{
  "num_hidden_layers": 13,
  "num_key_value_heads": 7,
  "intermediate_size": 1792,
  "init_std_qkv": 0.0239,
  "optimizer": "soap_variant",
  "weight_decay": 0.075,
  "decay_shape": "linear",
  "final_lr_fraction": 0.02,
  "batch_tokens": 131072,
  "train_tokens": 531800000
}
Each number is 500 + 40 x the weight over its row's rms, rounded and kept within 0 to 999. Layers, rows and columns count from 0. Numbers have three digits each. The size before them is the row's rms in percent of the matrix's.

# up: layer 9 MLP up, 1792x448, rms 0.0882, rows 126-185, columns 224-335
# down: layer 9 MLP down (transposed), 1792x448, rms 0.0961, rows 126-185, columns 224-335
up126 117:494535503468490471469510420425519482477463485544531502477524535534460451565503471472513462553478571548439450560494503525492461512530555508502515506543483454508524559507490460461496521486531510480505449526480422470492470490468524500496534415550440492529485467521413446536460510387515589493500530510493497583482499437532532483566482434426
down126 098:533533448514469460524524518496514532551515460548519560464495486451548403566492490495533509485454503527478499501553608502534541505421546512521493523496472459522505486481493451544454502514476550509488485527535484505502504514524559507576481551443485444548508516581545545503486518474466527442565477503523536546537521535575512459528494551535
up127 095:490518485441480513552474560454549497503471532539502559484503485479506449544476445487442475517559460508437447497466467530535487469484514474501501413466582496466496501522605484514474542461462535525463454496468478499449478567557475393556539485414536448531528505440499454596585587446466489442526561445528458475513440483510530481532477447463
down127 090:513518551517505526522544527501549521523495460496443557531453514535420516474548570568486521525513513473470443448449440464484522490537477445528482549528436543504562516555469525537465481413538415473480561484521552470503471555506479532424508532542477504445513477502427529520481488521519624488523478503518550430525566525451425531529508526560
up128 098:557458509438540456432461466537491436472451521465527478496502511483469536430541510593507468515485460481477507483484534499518505484505497522532407541482609467497505524514482488444434428522555513445473494400493476482535535479449465450440502480486567460448509496535510528472513556546416497491470473490501519528506544478525493497475501577503
down128 100:485568470502642502535520512561483516487501507437492554521481546427462544584504545576457574429498429577591482512542500468477550531497512483554521509525438497486507511512481469522526404503465558620490473517513496496479552465430560419533473514501488553478508527580556481461524502541457519529519471418535464466456477524427520530570453521519
up129 096:524473516492535490462495519510527496540460505491438515504559435510559526502485582429508528467512500464497523514547445532511454561432578501541495465580570572523545478525526533440485486523534520438567566485503581540510517541514420464461541464588484499604510504536485529496547446467436538487444467528486542497567506516503505484477525491495
down129 097:428470460497456560510581542524499525533559446484586542526523519538541566569488450518546529502486593521519537532557485540523569507559483531571546516530485520435523546524543459489521460563482487524503500526502535482519452552548508518525476522522444562588520464543502479532488516492457556465499455473540542439504535439530562469459500546506
up130 100:475538411451480496378526535432526465518513460480466532507554474495492461554506474551480524500485523512608505484510524529501440543505457486519520515496474503545449416462492504550530484584524536500483492592478491465468561574442450466596493509506528472515549530507472528474516503512516514543472377526581516498473539493463449555467524511508
down130 088:504506563532525552537543473476546469468497585485507518465543473544492521487476489497518525574472549515513467570505536463461514480464451567441514461517520469475478495504515525626478550520512464553545491511527501498506543529517546423440509469451510579553518524550486516523482538506536490472548517517509494561492580456521469495551505548487
up131 096:489497492513489488488601528508537539525468468451467538480553564501462553438514508490533610523520456504481492488444509511452486523415489487477542538455500487563535528468472525476575520511459524576537527510525492501531541518482478487605549492518474518499511457561493506491487529484458543472459484525461537533519446477424413509446492486556
down131 088:511493451420552515482470451569489552466504507482525523500509500513416487504532526449563442458463548520521515553490507491608501501537470482486470459555467470531540472466531548520431482542542515477501450466441511499504539467458469529506484495567525474520553499525482522507527502500482517612488573479572558406486535481500510452563557495486
up132 093:484430575528499481513496519547527522470537599471523454489502518412528521523497519567440511502489496474479543510486483475471518473461457541546457502410479507518532478495548539500436464470492417512517570420507511559494538476516458447460537461452525498556414508569496584427409542525526426491578534564460517453487478545493464474540457508490
down132 095:478555480557488567524524532486444498499547491585512504578476489603505559474450522517539530504455477489489493503560507472553562509527524518442523498426489526524519539511519516501557516486529521499518497531499518510513477442441515536474425483526481606464513475535497545506547614518468562440537480515478484502496451500472490447507502523518
up133 104:475450462472476518511438536532486502474423510533518509539453513495537476534559474504485531541543542478481559467477529514385548525467450555582477522536459544503504498534572548458525502551441568415511463494522479487484486575534451441541556529485484524449462559524578577562507544502541491478608456578495500461459468469494560510501509512500
down133 106:505459528458491469475559567509496484481472509494492416548510507432483485486495499516522528499537527478533472486454500506514489466502465488491534519491528575489523507481429533545501569538531458524453544507509469524510498494515504535511541450480486492498553525584551484528546533435565598487463522417520537556481500542446427538511508482500
up134 097:530414498486552415458539483514474510503580476464491516473416465468543490494479481533524491517511506521565549580509481488488437498482541536479543568474520554510527483435572490470459520515456414456527554463540536519516504493437429437515557486509569495564487495482523454547579506474548503510506475493513448517521529509547511520479447523439
down134 089:401519576519466464497504518485542506472471471488572493471533533499462476469499460504476504523613463517526485519498547461521529512499541501454482516477555439470463488503500539478492469436475542525441499525538532548540488543542563548492515528490551476501525528494459529523514485543464437502460504457551513465494476456523558416549556492486
up135 109:502579470529471501508479494520549530497478472547397443465450551581505482490507529402603496434520524458469533498464451509429521448446491460471506499529446469546478523461490527460448459508445523544523519425463438479426504453539489476551580444563507533516486499477514589523568500506584476546582479487486471575488529511550485541453481489422
down135 106:485501495529542484470481523571526517464480519488534510506604547510543499491525541478478511470514486468530526479517489523522455588477479459489438529454462465509505510450502502531496523469513499564494531538525509588487502528482440469496502487556594551542485480499436544454458491460502468464569520526576505499546559549482440497497536463546
up136 123:460486474465439521499496478477552446424512502552471461553551488623476566563546406464460485537499512582507559508550427510494506518517480408519485433558455459490468448534526438510525461494512555438495427526502447498487442524487438492532507496524573540518447505454447525485558514522533520636481462544489541524586527502528522556483485482558
down136 103:453412510472487442462525542506537507495507503542492471548527536464547558509468543494513524524541502543481435478525467524595451456542563504512556533557518457517531533540502579473461537518500490423472485513512563525510527569522498511570525560470450518529481553554524485521486529555474588581487455473405447492560471472494463521550533556549
up137 110:564565522500443502535527509440500478482521525490478518464508527603473528469478538509510394539481542570458522535552457500544548487563512494490515528474537515595449585453494445514452521530510430531513606545438449503533496483599519563465540507480432538567451519524545520514522529580498582479472522493513518559490538475517526526477489498522
down137 105:563511515465527566553568503511456597525538528496501512488562541496410477537557485516473451489532438490484400507533514525612582517523541509537500459461475473502441587511494538558490456499539563559567479460517485609501558544571504544529550485497471540519504470496511527473489571521496522507510534454529469498527546508426547469456526501542
up138 099:476483503515496490464472482551493488467504480554469546466534481533484569472394434471513488547596536398429446507442485482496473530490444465508542506533481477564544504514475502516430496470492518471470469514517521452462481594527498565523480423452496509507480484480529520500501465510525549512463490483536544519489487459447493471496508424500
down138 092:570486526480546586510496491514491476542465509490561508496530542489505519504487502456458570568470480513525497485552525519511504487523596487426553522545538498533492568550531459529509539516537465495476436425537438505526531497479487487471559621506519496564533530450459530504493542455487498511512426528513532594481470506463517514445568488529
up139 099:460481500598422450521453464495485446515489487476449528526518441538430522563488514504503488473481533505503505535470502421454500471514569516475525539454508496520542520522498531548481535441488489463448504513426611495511541480511482489527470456504523578459577489473525471505458389546506485428464554466465512504478547481472547495485502489505
down139 095:468466457544581503455486554499579478538488545570467414485537559458518456568511499553509538449520431506519541514519487554532534534540505491472476450455534464492484509478563522548461492540489525509498550368491512549461481495458502555497497504550493523435543502443525483511542590567540491531548466477506505478503550449566479489524495431445
up140 102:501516477423489486509442505486460532521529530463480588441594446520514541446482516520518503474466516442523517471482459515552426505529460438562566545457526547529503553471509590481473487525485508444513448528521468532558504544517535445513590506514521489496513438519526495519558529549434549481510486525508505535544473522434518476589450598483
down140 100:502488461452526463487555520422474497430491475495498547502566492404450529484476482529557475546533529498469462525507493474506472515512458549481411529443486544479478472455461518518497592530516556531463507447540501537411503563521552534467427540531488433494554465552513535478540551476550509542514470458529489553543528428478563517491508527520
up141 119:525504562531527554529525543533583490541475494510471523556478603505488544473510468520520537493517513492579555508503524554514553543485540530534528459491499555552559527502494472534464522426526471451505555546497523473574510467492521521559503522516568538506519542501494561528526483559566502551498463528552524598514466529540497556505530550534
down141 127:481483520520470542542544577539483597519541566533551520517525516544532550502516515518492540575508549577565526493579519482536519506522481572538454486516556505540474525512538582556560533510520478492533471508580538528526500539546588527488518500515501525596520485532502486520521528518496495478554515483487531479532600545534439499501564547527
up142 096:498459534512486528542483493546490532544486545569452528513517513511523488564486528552482534476474539464579578527480555562487435502486500516453539521480510479514484458520603488535520526560562531573442543495462477468415575449490442521495469515514492534496490550490516557478507546483527444515532459530474540493535553525516467487559542492483
down142 094:499468477509493516535540466599479532494502576504572544484464507525517509533518501494480519509551561549438484457563612466571517531438500479542491496524517494473568493486543536485472492447545500536495521484482482516486468520446488497503446510506515562548428498593495444535500513570505545522576526506410450456492550436455412571495434497543
up143 091:435488501579516460534487510512526522480484436552519485482479504419470549519484534429482489480498507545547424519473527526531497506545507511531501501604468515530513519516467433519595526564486526473494493557501377540512485568435521435579530448426472483539554481534498542456468492589526564460551487526468441489430464583506497473540522510479
down143 093:509585562564512482501531547480525486514480490442478495455503503480468504571509490571522577497512545607493531516519537486489470514513511514472549490469474533450492489456534453521480434532492471493488504492543482496616515518502559521465506481496536429458474463484547519562502489550458473574513460539463566472525552475578502485482458491462
up144 094:481493492579457564470443440488438511481477486481505394536437493557543468478511500477580434469520490524521516439521455428554577460524469506517503552525472434465508472535440488501432558445492469485440503552479552450508509417549500443449485508542456495516488494475406483514515517540434467545503539508462488504486500460481488525478531494505
down144 103:550440580471537503557550556518532503569523513571539562496525511500504500492522503482491480489486533493511505450556534538492486492514533480493548541452546538531471562478510466424487454478496525544450529399473512519509451523549576483432460512520536440434581486547449498480549507469576508525487548438479516502434522491442496453519477529513
up145 101:473468458516564536608469504511478506555504512500442527549534442568506420474536485522581483459487508545537457536447496541568464513478457435453464491476524447420501463528491521454489502450503549532494494492460463491470506517433468442535456417498497534422459490521515524546507477455544508538483448511511496550514561511559471519502474410507
down145 096:542507458484525496531547428484473486455551534548537538532562495567503518490404423542505500504524530434524557520494488499521498514449500498589502587592550486433467528504494456548495535504470510506546493500542498469461549488450519503440537466516521563509463530441532548495475534459454478524470518467527532496503492486484553493545530471522
up146 099:563498558538547464544488456527477523463455521581460426405493476505573499440483507514498474482552482531513447537506509448415468511485453496487518499531579493548431527520573489530509520521531509478561482494506463524470593462499520447521501534477470513509448499550633482498562488467530526520545497509483573430445464483496495531442490508524
down146 094:484495466550449508420497518460461502535488480454535470498467491552484504496511555572503547523465533398502421478543490562512534533491490505500473534521444519562556539498500448563599455425511516512522526502526593524455454520547477501509487473505477487468478462503487461425461558526483441505461473580485501544509580530530498534493533454469
up147 102:565554435525526480425534475530536449513520522491518498448494523504554509565514539512510435505505499539546436476582477535478503449452454471471513537520475594465532509501481571521463571526503448522447453486433503543431467480488491526539511559420484508546491471529508573568530511574486556534474507479452535541504566534538540540504527515496
down147 103:420505528472521512481499517548506550527409491510507532525533502520458490464542438446509581434449503537433459500466495482546509539510540565510496537463546490555474496510502454476542481499535536471502452524439454546494516589527448491560505508474498445502567486511507509526443504508535477526466487428525518544538552393534484532494498621428
up148 093:536446520501468459502534443526475479443513520442512452490483538562535480477517572441452528540507488440499498499392427463479400586460589472558469457490527464496552492495489445472461479465532491520470450503469504447492530515456452557486496483510519481494540516504519489491553548482506553493512582391563527513472447504464461576486477534493
down148 096:532503501587523529527440534497559523575584487522589469548489564450458575495547490508497533535508555579620540480531517525515444487527507569478461549503482513581483534513511538490512530558501517509495533538513491554510443526497500478545511479547434563582550493585541455548496448533474538538509543487439542461548515500515510509463550471504
up149 099:500505616488511555468439455441480469531593551496459480515490464437535492451451472514491528476502577432481484591550573540503588528503500509538478497515529508516528458514536529478439524491521500491526487477586484519498485469516493511551537458504480483446439427509504470486436478496546567433513545418547534528480490527442480490487515494486
down149 100:504460564549493479493496474520523528501520444484542459489468553484481492539513469529431533439544535403394532430445558531542395527568588456521507599514447458464532511450512491501502524551506457517504544469552520471456490513517421498518565482495496499477457496484444484455405530568519472534448551537512485489505498551463529536532466554475
up150 111:509494503532502471457483510514557501493487576506515500527500443601467487552430472514540517524489489474457503465538522487519482478555563556467490524516461471519547498483494514519460539486544555559523580603470518539504524512455577538511481480559569524550528511477501511519547535505505476552469487535547475540523589503508596543503544489494
down150 101:526523465454496507485498476549496540556456525406551564539495428501463464561475505523500482472508478524525437504463518571516567468558440549462464520472526544481471543459560556505495472511496489464504458523433533436550472521533552555458528466508484468521584467522431461521553488511480441498548536532558453513492457480566456477425578459539
up151 103:537451506499540531533532554526449529526556541537506505508496445538391440491532474482531522536430385525483491532540457574470470473507423490469506484509473527502539543454506484634479497452551523475556555558456483418569499557491457574492565500520516518518508546534487523516521515515468474504442564535541554556513482409582485551511615516423
down151 103:429488459492418518536419525562522521556509560524466468487484499476457410561515485468475480485555483511513491452511527537496497512552502546505439524481550473477504476483592550517534492550521477452456541515516430509561479474543523492456479453501462513514536495528513522490524512484442536590447569491513521540502578447565477497535501475525
up152 095:531467497565476501498543508439486543459518523448478520497501469524500505574524484534504562490466478545453423502561552485505477540497524573469546451519528427499525485534547531446512509468469480568509529487576545469567455481481498473453472487486446570517443504493424465478465508416488457459498551540486578456480442499485532435520527467497
down152 104:506467561528501423500450533438477502552574534509527487511536508493505483518581494572460550518521484439535531501542464498521522503413507556525407474543533554503510572494501524562516418516511451490495550422472573597480485501538465528534594503527519500525532491516514561563503510528462546442528532495545443551512528512488487569550552502502
up153 106:477502537452503496500441521521503459484520450462503422467526507476531509478477505517526469472523568539495505513476536483482523496472481508474527500434518456493519484553538472474613556509590470482545517540472538520527506472521463516471491478497496482466467472478459571429513485557446443474502467424458468519441534504513451462527475481494
down153 099:474482479530489500572513487516576496480468460478482549515490411532466500439447481535540478497440496458520456491425423546543592457468540434538505474509523486493511467473463496432569541558460484511499504475514514520506474455425476478485500431454468543524489502470454436555432472461515575545441459506519462529482492465537456489460442393513
up154 104:503493459530481539487527591508514507494487541525413503581541451495495468515445435526514443508497501561509426381623465489488499518523487467440452497561459468524548481520464499523452539484492525493451465522538547531502517498490437488464476391494519461503470559449494528492569454570471494563438508470478441517491533505491517489538504449464
down154 106:512528549531521532515476525465531490525518473534524454496491562482508514555531467525508468550524461518454465497441503521535501469554561547496460489511522598526554495558519561536549504395531501451555472580497499568495524605558499520463527542537491482520550460537519542528470438555463477477512525579522469459546488564453533487430506541510
up155 094:532517529485528531537539453489491457530579450482535505576481492496524435537506433530449512516482505507416492461515529414482529499448524492570484430535532561507534544453509528557543513499482555559466517592497423466435490475388528548421548480480503461433563501449459542493507498460553516494450514516502521468475608483546560482505539548450
down155 097:519523520484545481487509524472581533458484515537452453523545445526474566444558555457508518485514555523496514540463466499540418487604575526545514463523543519479511453471466489457457456504527524432512460485510530508546486485490464507578507531481530432540415520551546466520595572511459562542478505440531522605522521573551468518515502532528
up156 104:511472470585569490480528540542489437540520474455534504509536466584542471548535489524565528514453432493427566558530518514477477531484567493567464463430474438468471504468499478507477589456505514518560504472453521509506509486421473461538490530487498462522457550507526547506498504507503548506483504498486530482470502493584445491530468575435
down156 119:438533501493544512488525562493523490576515469493526550481561520488504458489471552483511525449487519476553489526513450495544526436541526495557546524475536497511509516518516457561519528492490452568521463541466572523491491477462556506519401524563512452506558501566445541465487459511534425537453528406507564525550565487467470482604548566517
up157 097:422508495472512445524505492487484497540423566475543548438486510489527503520490466483494481517444489441509515509429469556505451498511529467541481457544488498552474560473450503501487601510528470511562477484514515469519571503463515553487528467529525490572573532436537549487480451520533471478498558427552408437475502471530552549440513468530
down157 105:507519512491550509541500512564579540481523513555595613573512498508525578531513517509509502539501478499529614506562517468550539569549538439537505518541564495450500497547563521465532506517559422559492446468487468505503519501573561524509465521496469598518497548475508538516548535495504482478507502518505499351504444536474502496545529539507
up158 109:466507459443484512537496499492533486493427504440492512519503501486489429524346501520426455480399514540493463479531552509424462501483457518487475499512511474493499489481519512512522487453486490490484472494454475445496529425465443464558537433549532437502517499489501516457476545502508491502497463453447504523475488436432528419545503496426
down158 109:505451499487565546461544494434469505488508573558544541527552429436534416537484539508517501512510490550530521527550560502472477567487465492524546573439549528573441495554501478463471526475484530456501442572509426534456503548490501514507511476501520440543518498515492469465526434550495498522499499592582460520515538481529552515543489559499
up159 109:548537526524523555500474569504451494539498500572454523505506537565501521507483584523532468495500469561514513479504518616529488556487483554516497526490474491515470457523494512538520497480520541471507496502479511461556500523575513523542470473424464594585489572490505527488530570511583558506516549505547580514529552479481511479526510514472
down159 110:575539539538492510489477533566456565537531511535544584448536488491499404534524514536502517560425596500542486476540481470530417527519513463426489510487489523477513440570484454548514430466479501595452567549489479448517472477510580488567523484463520494480498521476528454531534491503487500486527547555613595517481479475481468482453496540560
up160 094:549431494532500449528503491423466415468537490518518474477445581540515516460471458481526500520524528462449455510539502449438446463509527570526559485549526490520488494506546521427499468560473437440462519511510473509471462484408532494503491517485473552478586536478462523408560502544444499452516504506542512494399471488442486555532583563540
down160 097:499517471461523498544454478475551486459553547421478457511535608495440472473468525523611546560436572509565456452496482487562510509527494535523467506523482474519459459397495514465470525443522478526471494504540497453504498502524467481489538504498528490439548568515487504536464471487482521518424551517460511532574524535465535444477545523514
up161 103:523422545497488502570559480495437520440511457417473452444451504524525485419468490517493491498536441439423485472444528468445569545476469469513519477465469555463498521546448441500491481512501506428484589439549520471489503517491432517524487525529552461517475413475454555461532408569466448473530411539566554472477468457502542514444515442535
down161 105:485571557512510542510556504477431509469523576452531516508534490362518521605512536536443510547480467524465480562483552458510454535529485461492422519444524467524567506468483443559518497508461506505554460588417458567466498497541534514487504495535471498530479513455520510394494489514515488461558476470516489566591489514482542523541518438513
up162 096:453479433468489516465578501539486432495506437524529411415573442518492517503549568421449435457516538510517436501466493486509491495541545542481452526540517563452538486448531540484504480464463535521516506500477558503531505549500470551580526453400415503544569469512473531439528512437486466515494464493515484593490521519516463454450546420510
down162 102:520534544514536461493521546527436443539468480549557455379584551481507554457492446484479623486508501508461549520552455461597579432549530558492524441527520474530535542443585516583508489502555526498505504477523482499532545523550570546540562497446512533495474513537468497543520519452488472515489497520499486531480473515493419465506468545531
up163 095:456539471463520553428474562454564519525522513525536451585533458482434516498478488531518524456531467531499534505519448559513476546502487537518514507479456534527487501497498506514526507446558512464557488490542486487510435555559486559579465455520459510457498530435458512529586563551479452519491477504519489516462565519547504501489587509547
down163 094:458493528599509526523536472585598497517543561424486492499460455545508543455604464518476442508443574533507530463510500500538497499473478495480492507527510459542465571503448529476570484519473498485504516512443514516499445471509544560506498479464484507510479537460570484511499503576517538520510455478443421527511517471441475462568559519569
up164 138:431513487440508499495438511500447466472465444502591522415507508519539466443528521497476499459446549489489501504467505490527487527452507433530491495477510541401480518500574490538401429500456522497443464430497447478513507466508547460498428566490486488510481454503488448490473490485459478487531473542537412501467469475448509478516452504477
down164 125:408444497457557484538382503516507525532478484519503545471562516550502451524546509502485516485589544516432515494552520520586420429566581442527405501470559494476534524446564510520486508564464521575501534532536484481432484443497490535470517541510504538473507441484508464495497463476499533523530520529449458536472514414424462498467432535509
up165 108:499411536477511438499490437488523552493484460566541543508492543519544520502616536544554512516541462558498473485475459463566555449426457501452484586469459512465535417537509509426421490488475503529479516496523540516565497562476511546508465526538521573446468530503566526515460530533547521520576523517547524513471592512580521554471450536501
down165 102:506532516539457480496543468462483538431524535485546559558502528406512531505488512554500519529492501508570479444462521497549517437516487474565550441502493596493482493515440491578486565501518497494500472528533473560517520562529412472558471505529514487467469486499449519475452525550510527560485499489512456598562473512558476513480573439525
up166 098:532544499477476531483497480517522496468511469446481467480528513559494523450465475496511483480535399512559485508542452529561492461456522406495512530532449502520502455468524517482551557454577450492449492484444589568539508456414539512573497597453476455547497460503422474507444503420442419500472585535478471433497496467446486550519464512437
down166 099:519501567461466519511494503486581578526520499522576472456541556544526521472508480480518494554423479533491520494525504473541518587553481481573524418502537505533502470427527505543546548526514488545483450477520514564467519508546498572488482568538522533410519490465496496570475507405478530412547527500491491532498482572509488475472462525530
up167 091:447446514536451502476462438520541416541498437574507477500566453558549491522528554469500525446482447507561554564577453495462436453451454442425490507504447568510537584448536470479556562481472510479493583515516513440409573499565511462507530521546513469527494504455537502501448523463524473546526554537483503549544531458552531512541584509501
down167 096:466464541502475495566521536558490507575542443478525558508550488531457500512532487501543526578519576472508530475543478532550543448496525523502500529494578475447482523504538570545543583479581438520473448483562468519585474548481502494509522460501474495513538505584425531516592516508485582497548452500550568506563503521516457453490458567528
up168 105:385444512526548509522544489458552466485512467490548528500523453488593513506460505429520576494581629515538508506483469475464493525464483457552589501533476463533531523494458511520492484461480540508497503524492482472536555573555531559486553577479500540556522506499524452551461517461526538489569521477460493495530469542497554468502479524623
down168 108:481529518529539486453502508472515448582500540610479533588480478481475527523484499501512478471556530460497533525494445493491446502476459472488521529504467455504536488515473558539512534452496467464491453591486521404524445539494509535442487508451554534565550519496447457461544537531512468471518514527453485463488447479460540481524514502513
up169 102:528504518469521588563489536521505511535500483502512511523547534525473468484552470464486479518471499518483472501506540553431469516509540437518514518451490459494527566546500494520527444446479506595515572548551523479513517462419514506484529545487539496513524511512438473538570534577497500497478523491475482504468488464434563450489487472523
down169 109:550524516499551594506541499474463580517498508518500519509545525459552414489533517534539542505471467507547559498439540552402467549565443544482477535509540452451478500502565499512495545542526448560549505532538512511491509549559514526538507494509483528560547428507543481488498518510482477528493475511452528475521528515474485532531474534532
up170 100:471448534553500478508408406521484486483567598534451501484489527555453504551525468481515502493500557477475547449547504548465548440517452460462518428467491513561551484490539506544490536502505563518486439561498480508544556535543487489473524525523514566530460518485508539488537496478520454544604538517520543492489443461538502520511469475487
down170 099:495447461554468494481457530494497522535531502562495487559524510463559508454565511516560507525523551500525549479537458506536527549524528532549485452499589463482516474519496565558568496420526431457522519478490425488532516555499542551590493516528537481540573526533491516537516474559469462468517478576500513476579482584565446477512518533481
up171 100:510531466541441498507499500509416532454521518463465470561452485567569532494458542543498535550500491447498482457518498507473542499474420457555493542435499524560436565486451520606488503487413439520534523506531546464499457546416557488478529524500572486631521502502487573423511557544561509489520484542513514552464496429465579534459492493491
down171 106:439478456551540498536540513491520532532537508529497432536525479512423447483483535495540437580512488588551544473506474471593478473548524503444439474588526468508612501526514496547447519448479559507522552463479505556521522476497507482526489555506489548525520425572455462448463506549451590463488477547493534568496491558455499547533547479489
up172 110:441408465543462476569466552487494468409541470587519426546511500498429584496532448548522536531535514492500491565434501467455533522514484534527477430494494528485517463436481492461405540488546527390443477492473536445506425478559452457444494498480490497541519571461461572473490513534509540525433484479500460513470499521489469534494484469527
down172 113:514556486529441488510601554553503557522463514540553506503512521487473463478502503515549557478449549556450416547567481511515520509545404513549496498582504504467477503467577528471527484514491447455383477545549471559445513533534517463520455553549446565504570477500522488533508469543465465510517503537502564486511486502517455484513470504490
up173 096:450469460467517531519489553497540470493520522523457503531496469474482527477506495416474548542513517553566469488474455562510428565467481470502571461472556543559519489575446492507492569583504531503502428556492469579481438498425492470522535504576459457476509466493527546471470447470487523453518456479440452456467518530532566489461478510504
down173 096:474475509540458484568529512530467442513579431533483474569541494502480464504488520503606518491443504508459497415485544578417498535474454498547513439488523450450508550490506500497577477549547496419493488489512487478525587555516570540592516476496519443545526570458542526492502456508514496473552529433513479493556556524461547504456545523494
up174 096:531526587475423553518478515488505475496556481504495460498515499528491504502500487530481470558477549482493518487527521495532504538549577467543573547476572551478484447526483465483482504513533447474496466456500564511553503519468528498559511593473525543518520488485525491592507507442546456483476501475587526509542454563472549589565524509422
down174 092:489505525532495539521563567488571439420531545553527562515497475464505555457476476432539520489561551524505531509613479498539458476470576471419548514463456434480492498539534526484462517409540526483437540486489493508454531481471470545474525503459451470501496479500544540521476517473451480446574490530492542476427533526552515515548535558478
up175 102:521491506551504492436473479523481451484551560529468527576468495457457536512436440492523544473485576504522508554480469518537529566543479510473592465583456520520548528546515498470519541527452526511518497654534452513554499543541498444502522459472474584507491488496486503497536529462514481531510500437461546503526478555541414508501512507434
down175 101:526536453480489496563488457484510546483455490505488460559507516508571512464510487532426518486515502439570472424513426534498483477497471463479452554575541507485489541514468551474493498463530580507605496476483569469579534447546448496500508538509534497511516500490483476496501532550421543526528425518532464514460410506538572552513499463434
up176 095:546512548525491481475512548443493510476612454448528546514520481490487550473488455531584495583528406500506527557490503459504510481441514536501516412533514555504515505505510520429559472484554552501468506479498533502423509457511503534548526445496473478418450586514525488628531527514454522516483524534480547510501427499446521487447473530523
down176 092:479472507467501472475489429506455492494486484542467438543570492529499468533453545492493508507493509496434520578485554480482580475585572568456533499527464494483502511511489512585573507534494501476543532553451477508500421559455453483589498565519598523431448546560558490488481501543541512588441566511505446492489470441574539485531526464537
up177 100:540482541447570573535504529513492499528447497569499496508540531519472520489576496595544494484512523565481499471558490521545489516543498400546503526529465472443492451506510487538534527539464486516531498479428488468492463541546528478474519490533436563497478479497492496499450502449521473449511560466527522549493520426528450477476539527570
down177 092:474532508487486478411469508452462413465501517467575459540544511485478459517482506513466528508477491568528495537462481485544499563517457513461446458551506539543561566416547518492485454459539518488480496515556448506525491474508399489465497495500503468542527497502552520473575524440524571503552485510513502457470493484516501525482422455439
up178 092:513466513496586486454545506470531474484490513495565476416484481453481509468555476467473544487540546460462437533435482469478492451602519582514470531601490482449496578501542541567550465479496475514583483479545527499538526436399532530516494492494474525490536496504516551486544601539587534450486488468488506508501519470569544479568439499533
down178 094:566530466562408484469511523557450514538532528490516556542499617504515571525537391502511468626484520493512588437562553481560506537473506521479485570555517523462561513502573479457523455477542513469490537479488503563545559531569521571534475524457512454495499517462531495532456374530507427490527538466504486450577497520471483544553494531546
up179 098:533553584528565516476506510519565427561496570526546492500559473601595525563527463543521522418531509427522553468521497496540506532527509508511460488496533446479473498500534473505513478542444532446582545467554508542461524509474481486520510544474507444554516474506586462505527510543474497550459467453473501531483447491581550473527494485534
down179 102:552481460510520514514506544516490494505539536458568470525454530490492513458518511473403498506547504525491541557494536482562464519508511477524519500510488399532533469594491518511496502444517536493579490550512437465541475541511509543519466547524506519477509486561561474440492516578482520440492524520438500516582443543459492517493440564547
up180 108:449518471531535507473584511572474523416575503458504417507552495493489528455449510484500431521527558423455452517442493454544514582527524417485411516498479541490478474532527510543471514557476488526537483483470530533450484508486511479519511536453508397546479554478570486493503499517492469517473461536406442430473472496573466508545455475480
down180 102:538551488455446452508482486474545503552431536528474521550530477476509511530533466447442505482465500521428445470474509497497463494473438538490479524466544529500512580518465430455561496476467498447494545552451527502487510479505461519429477435505499504470548525516486451489532551512451480528543520485559533517484506474473443473431484481494
up181 097:495480456532463514473428537439488487431545499497528473507482426508509522533511550491533611475471508448486459487492529507527511432520463505513536477523567469496482439539498476511416511518446499343522536512493471509447470557539504474514515451486512502481487451429405556526486492525428562577478503495512477501485538553504469528536426445501
down181 094:533492480561552486508498541442531553542481496461529513519521531519510479549458515545467508466517482489452518480572465546518471480478500466507487571526458488466440501531489542505426489487476497546445480557438523461532456550471572463527552526472436473463466467455470468478527523523374524471414513540604514472495448493477512492519576563495
up182 098:519524483542546541472554507542550438528516488496566485526545501513472577434467467513477546531559562461556519562502506516477493473521537475475403496497561544489515483480497567539535508509552442460533485440535469520603500519494522515538494440473455397419482506518516537446535450529440490562444480492548541480506494521481530461493466509518
down182 107:504524557499482488507525540443493511573561521438518470545554552548481478448467548518529505510481494464599432545514484448476479529472578456554493550500498491497506558519487506521576590482537518466530442515519468562513490513490533536459441517471528513554473587577504425551459525506465461544537498536507534523469440504495471514510505477497
up183 109:537450511504497513439499475458487572471543476479527504538471606433496511508516487462497541566473492535405548467514483490454465469529508508491575478493467508510478524462526466533489523431534439447464507559498457493523522448455455495504545447570503491471480543488499458449481447541518606499515541506448564442503479470456508495542587512467
down183 106:494504430449559476471410489537546548521610512541524499505481536569434505470448464542481486514455560502528533496508535558483474475494471546552566532598537491489509487473504486500571480503469555561573455534473522569514441506465507521540529485555461513478459485531488545514496470494414554433541546461524444439524551540464505491510390542558
up184 095:470489543506494498449504480525493477490489497458542493519441484492561443461406415520422525559452553400513456471489518488510539558445469470484500454491542552467539517487435517489474549514546521476501468569530490485576537456578580473481509469564507516533538511460507532411467480452500497530507447483474455520510524495526428523489543574539
down184 101:524450469536503511464443552467506471525511423509525528548493523462461464511471494475422517474579502514562500449445508541489564508527490521453483453422499570522467526492537480590540488535469510439502526509514438490533530494444461473528464530470506572469450516463461523478573483523506496498497560506480455497458523517519516418450445562425
up185 104:495497586462485481487493554540449467512533517546516453541494486475560507515596470515575503489525504541468552490517494480482509484547513492477524555478514470445516527513518553515523565488478593470519507524481461537521495528474468505536448488504551500575435489548509451569501524429530481443475533472492549569519403566536531502517550523530
down185 093:515440479519482511542492505552522526479501545520466524414496522477419563525551517460544502474555553538500468452520487451494476502559499501466569467584495478511528456478470469508498478480488492534510539581549485490503567526542489542435532531504512526483545516514454502476522547535571484543489482489521519532492484461510537511459531518535